{"n_layer": 8, "d_model": 128, "n_head": 8, "n_kv_head": 1, "head_dim": 32, "d_mlp": 1024, "vocab_size": 2892, "activation": "tanh_gelu", "norm": "rmsnorm", "norm_place": "pre", "norm_eps": 1e-05, "positions": "rope", "rope_base": 10000.0, "rope_fraction": 0.5, "qk_norm": false, "attn_scale": 0.177, "bias": "none", "tie_embeddings": false, "parallel_block": false, "init": "trunc", "init_std_qkv": 0.0743, "init_std_o": 0.0, "init_std_up": 0.0743, "init_std_down": 0.0, "optimizer": "soap_variant", "lr": 0.00711, "beta1": 0.95, "beta2": 0.99, "weight_decay": 0.083, "lr_head": 0.00855, "grad_clip": 1.0, "warmup_steps": 200, "schedule": "wsd", "decay_fraction": 0.846, "decay_shape": "linear", "final_lr_fraction": 0.0, "batch_tokens": 32768, "seq_len": 256, "doc_mask": true, "train_tokens": 156000000, "steps": 4761, "dataset": "wikipedia_en"}
Each number is 128 + 32 x the weight over its row's rms, rounded and kept within 0 to 255. Layers, rows and columns count from 0. Numbers have three digits each. The size before them is the row's rms in percent of the matrix's.

# layer 2 MLP down, 128x1024, rms 0.212, rows 43-127, columns 320-383
095:107172125111119172142110163202161154209148106122046162087111110132083133064075113152159165138123126116130160080128125143147131124109137112043166135144121152136179115179178135105080131106151144
096:163148187158126082162157167099109152137168078136134118132138137123166155096140143098138131136110115150118117192148167148147141129121104131139122144102137101094050121127141138167097124156145104
102:077212092174108124077144111181129133083188149166093130160086140114133047095126100128108115135109073135173113136156092159107141111130099119164161102127131128109079118101119094055116143105128169
097:144104171117158163072168087093134125133088166121152120114084134070144109084207189098154126136155141122109124141111162114104105103099131164128089158134150138183194077136150157105171133132118023
097:119132118121108143146152164061088108107204127098107095168102152093108147158164093110122157164110136095123107134112107145103184124076093146162134084146149116135134132141139138174165142158148105
097:134130149111133128124142114145138156178136163146184115148205087139132140106155145110149112173128114087134112135121152103135090122139117131049142128115138124128126094115151140112064081119084154
097:143164151114134112137095174125132156137092198096146160180141118109162069124178167165210160031115118139117111101146160152117116157041158127111112041121110131115102107089150098183119105110142120
100:121109178128131097166169181080149179098141091075168111128166114133165111092107116108129162137084164101131119127154152193139132099109136095067102087069162119166123165102105150133088145096110084
095:098156128111143152161164189137161114139225126099112105119119131147165183150142078131121114150148084171152116073194095131101122171149093099113158164107041093116174135088172171109191139125105098
097:135074113158128095123145144112064129139074224148103133130122128079119122155169066133126071149061106112065161200102146096141150124084160117114161077159101126082113142095198089159108057093156102
102:131166143134165159096102102132157113133177100163122111149158106151171066058106181104088144134168115200132080100190152112112139116088149118111177092169144200120118082107120135147102112188170147
097:134089137117119138131156119159130152117093136102114121052139139163131084179124124114151129085091196114093106155115130141135093192136125129133083099149180148129126120119107114100079155159154092
107:138170106139154155146109157104102089132126096093159102142094107144112107108142173153147129152200133201138217130105153128143106131150139092132144167167158171144147092135128156132115124195160152
103:136068115115129054078064141143159105154087168139140105116125103146116155107068133133111145145120161108103125092102128146179157147189161119106145086107096149139140118162133109175079139113119134
097:160189107169101183183165147131098135135108087128090132128090172132138159066121136120121145164096109162123140134134124150142120134110164112082160105205169110149141098203137164167106103148074089
096:111129101131111111138089157122076137135115142159069060143073057099150164112127150124093074133132145197128151167170105025150094059084164130200143169145147133157121154084161131093153123147120113
101:141139076117148147202112080081137091095142153185168186148085102147190123095155134138114162172183159095150202099143139105138157135126136162190153136156099108126162115115129095132148064127142100
103:108101175169130116167157188135113159111089125117173148058180121085157160174103157170112134149099128135130171149123148105130097164133209146095152117088089158131117127170154097141114109109132092
099:110096093129151108112121141151169132145138177155135108179056170073123115107161117096117068108136144081124123127162138175167198065162098110120103103130086117162029139096121151104165114075159165
106:095185187169135169174108127124121186102164160129148148087097159118124122166139125090046123110158153077166148145155110081125094105121135138160113100137192105092154137154111130172096138161124130
095:158101121089136150138131144096142121134144107146207118189140114100109120084146113141083149116170078070111151091144169146127156115100108137147126157132147168190125146142119126124128092217062182
102:139165067065142118117119136160139139087167165134119108074145115110117109126123127115134114172154164148137131144127151076127157115137145105098146139179209183114092076128103157149149157167125080
102:079098081104161197147158100147082104100102138122081119092130121107091127152110061128140123108073118148194232136083087124108120133149135115144134089131190125132085089098112192102113132133175171
102:117078077157174068154121134147201145228112086161151161085169109143126113192060098138133148124116125123118124178109106181109098184112110091152113137122080119129102108131112147142125131076145160
098:161136133150138163144154123162181135092135092116131123090125113125182094180087166093133151113192150142153127101124103127147086161152071132155109147106092148140091094157129120121078141072153100
102:148105160117077130166092102096141102158073122105155143124160194120131150187131149138127137124151118091132157137122070122137072182111083155149094159109097135135122112137157166099159127072095122
098:158150129168117160147115141134159183087136142125138170151158106116113115123071069145109075128124097110142078119145096113140123124124124149112055110138186144155118119122060162179123156109151166
100:130108114173111135093172110126184172070098146112099091155148130185128149139116117194187130085135149105150204186151070109163117117085153109115080086118065172154129083145099137154177129120095145
096:178130116092174196067171168098157118199144164192075139111116130168140149164133157112169144099094174152169130160062112120116121081107053189191139090130126144135070115100141145120082109144139144
100:149166073137169255149110137153113104116158126150154114145121143107162164166149078131115100138048113075160125157120178134091114080095149150142084129152124123097129139131125141123133150156130169
098:103106169085155136115164173143119185159029145138057159115115107130180120095113169180129166049165120141148132143097123160118165138124100089130119097176116107122086114117157132147204115063082155
100:144101194189095081125111112121115088135161159105167138126166144107106124188119139148124129121113160127124054080105155112035097097175141093098084103138139102101105169227099131120137149132114115
099:097176108118129137144105154120162162086165127166066177097104113126098148111121182180121078125116121091134132219154141175163089188118147132114175148083120097183076101150097130159049117128163112
095:166087122142096106109126067164103128130079190143098126092136143094115110072029188169124145083144072103093180125132095210081096135134133112143109150133140139167167157102136087150106118108151125
104:134127081166147165141087123054138154139138072083117123227144100118153075142073121167141096129129146141149146137101112118147178173140139149185107116124114100123087095143148159107138142102070124
096:120121161119182135131152153165136154103122152183142100135179184068137082140137151102135139079116122107184114128109172093162113151084149182170139132075117162167083116092132120157075170174144130
102:105112150123100189092134165117123142177166097140093124138043158123110140144132154120097111121128171131141136145140078079176072154097092102189143202115173119121115147156131159111076103194107141
098:123117075157132120115081120089124120101144143086136138150194151126102216090098076045179182168078152116114159094172089141125104098111094082112116226116116108175142169116120104136115082070181119
097:156149186108088192031189110100154138114131131128133149160103114116137102189133139174137105122162094143075068222110139080132083091101243144146180158108104129089076100170212108193145108152136157
098:082115156131084102112089125062107108075135039060133099181066117055209129076072131165127139136098121074122121155077083097105142103104148147160117112177176125119182141117143065120141173240141103
102:095135178090152072120135133130116196148138131079164152097175086117126098053175152156094127161148179123150172117107141135125115150141120087143102102134050103154159152140064131170100151119110113
100:060148176083113048120089151198056117102177130121168139174137119121078116140184136123133121178110092139168098188145135100162126140079172097151174132169128179146130129137143189141174109169145182
107:138083124127166129053158157131124199054133191116119146150153132116141110102111166097110122108108164079086085122156152167147126147189189178142086088076158148108107162150111017131081183135101111
104:128066075159131148131107082191094081118086128108177112093106094142086134044068161150132143150164126127147146192128108081116107082134163058152147136170145135133115155141136109137187142105161084
099:084092110099176119092074134082132105111124102107088142114070179145177112117116177205129094155107106127057144112142114165090178141111170128124105180127150106096076149120124091133146069180149136
102:144132080134167177098115119116181114084180074149154162130131154151148138122140151142090186140180102130200041225139105164118141159127152163179160088170138130092166110082143186091154160154140141
097:156157159185109090119124078139130098135140121124171183104124111149128102144171152107121122167103145093083148149140125130081172154118167132168164121099102175142113081063150118117109146098086123
094:124133157101108104095070193083151111091172061159132120112149093137108147119165110205112093094169152126081146062107083095129114101130095103138107110109128090059149092139134155126118080158159089
104:113143159117074164158114126127120110108121182158176141173118091108128146141147125194094168136149146132136099066142170149122127213150163083133133124094156099134113085125225102138145080122107132
098:178114067103070166089121116177107165121104106137114115124098147075101156161157106169117064163133163160120162090146139123146144156133177143134121059106113140100149128161138132119115088091203113
107:094156122144125141114127191084108057120124120123175104156132154122148171139145171106130058109143124130131136126134084133159043178188190163169221125166208145137137123132058049143141121164142107
099:091129128178177155107147190170122154163193209132094138154126092086155155112093145129136084123104082079136127163131168172153117117084127183178073100144133126141116160171141140136112126125139138
100:094117141111152107165096152120140130111232165138079122137133132182134140132146127150124169115106152073093200090155138135186129179146132160159114129156122131140155162196057117161114126109105065
096:155149145140081100136116102162094115161087098132175102151153132117134134096098119223137105087102138124106090116146126151140152130127100120140108089188170192098129123090162160089162078118096145
108:150124145143142080132109110200106151097133190152136129107179151152131198133048147106135039135130152151170183112160111147134161138152204135125110103099129117142113133154152076116155173104111093
096:072106135150120112095143069131133106152105084087138099132155098139140162149160104131151150113160138080132127183060152117162134098109060106106119140104092117190118149107189106092108114152133145
105:099121137093151140152108075161141141130122125129077102099075137133137141162138175184050071129126107092150095141100180138156138138114066132155105113100138142144135115144141125128105219066134148
100:139119175131150052147107136128108092083118071104128186112129104063168128091149081119113141114139111056124103070135166064124103141061126099139160095204115174084117138165197080126089135108093121
100:144131149144106136150154144098128177174122135120082033148143143147120119114160136155132085147133119115066095130093141107139158212102090122132113167150106114128174196139125129099127213149087170
102:094124132119132126154083094134110055119127085083116148167155102213152103127089105149121107143116086104179111088115092102106182113155126096142127129125090138123167126154116073157173078125137121
097:101161134109076130088163066136137162154115155140139119122155142093123073085104114058141082201192172134214154164161168141083174199122061137168109140171092127095129049146078075115098160144129065
106:135135137095133126105178097151109119090115124113157109144096126181148152123115097114111121137173105116109082123100109121077073113132168091200053053093126156105075120169186150121123103110207117
104:060108075153140146102129152190086172121060077101171102095119143130132213121093120103130124119064127113099054113128115182111133171035146119085185174161136107122177084179109073162126124114098159
101:151102159121105113068109119116102171156167107135106157143137077109172108117126163102116114109167129128147142142132159123112128141155106152096166095108115101203158142083131133125138119134143143
105:129088046156170100085132083112154115110077118194151104160160114143152119152141068114151108112142114137143177145143089109166150135092184091098100142126163143136148107171193064142146183124071067
094:172132116133119000145135094116169211127159118085161070112083133043175159096150176133118113141133156115143108163117078138161157143124139124087135128091121048097103194115122100049146120121146128
100:129094158126181146096167142104109173050137196137119102158092112170099090198067152146130133124098101109137170091122123167132098095088162105105148108143145116136095092111141110100038148102254081
107:122102115118097088122098087129169159166188122131118159142128115190107149153163112147096094115093078195099080146123157091125119068134086116117086148067189104070110138114105134199160122095101103
099:142113109094096166178131115108142158078152064142124162072169110162127148090192173110094144123078164103066076125150102076140105170130120128095116102140126106135098091152148141128109104102108054
107:159077205141164057083112164128169150154131102164110158109119134130126177095115094109098117152106132157156121122145202107163188128198092151141129092177125167096124120147168109121139130131150147
097:130129118171110124153107098158190148133143119119119105151071084170142175193103141099059130131143060124137083123131116161121116179174139158161114142140125132129132106149145121025108146067139149
109:122139070190174182118160197148127139196113157104141122152139115141118156077128155137176084145113123137164157108111137135105162162107113099111171041127146181118131098149196142172162078171167113
093:116167080143168042138176079126141139119170095144114092170137174179105154090150130111090119147080175145011115073086107117176123121163107105130198117074074140096128171124089135135112092122099168
098:108131112106070108128162150168138101100126112164101128165120123070174155193190131095090134184118108064197107055153179137162092181168135177158159132136157109146128140074136137166113130064111150
099:173127149128154171119098155127153094129158126141170136098126148178116043132137130113145139071123146074143187173152125149120206113193113147137097107117170121110110149042070117167068164134131172
099:132105132140043135160041121146088122109168121150150147136060118147093114171150118159136090136081098131121174116090114112092093135126181173148130146161123111163111089141168138108109172128113202
097:147144117135102139137144172075106132182078166075107095145132112101130170118065085149165090130107144086128170098093118182193102122135123143118106131105102177143087082154052205172102101092140167
106:055151125114149101134093144124067152150117173183053149116091122081143097172150163123065145103113137116127124077063129158121101158140071134098191114014126144103126138161144149056095111152078096
101:156134120198119101137156068081153136118173084169109150083190117125091211091165172189139120140164154109136124102098127140117148117050118208188124223145121113178066109135101111167161114057076059
098:111178170154117148112164116172140155133157132093119174100106151127148145124101144093154121085188175147125048104118161127113091165162135125118196114123090114098077134147142114114156114104069161
102:134103137148078155121145149209108120156141193119113138126116086104140134156090153106123093097081117156148078164090124115167148126109079138146080148132133130118060161069200131187083129165130139
101:156170162160103107152118153165150074110131193183150142103154135149050113132119091108101122116118070096137147114109144117114098214098155124109139117107169048110080126179168077163117110126117092
099:128183105132159094173102143105151102119129193137162148120174126110104106155167135096174117147141119090137154171094061128156130155117117116091090168105202178130089142141101170134096165098094159
105:104139140090105119140103061088123126115100112154102162172081158199199079093086118126111132145102100183051100171119095112091158187131090104073179169107136112140144147117156140136090085125176148
099:114127139092141116104121135133141140106143138146106084128111155135158148155137164159104081144119103142155167079154078142066180103195109129064158081132167172166100137059134153099100063100091143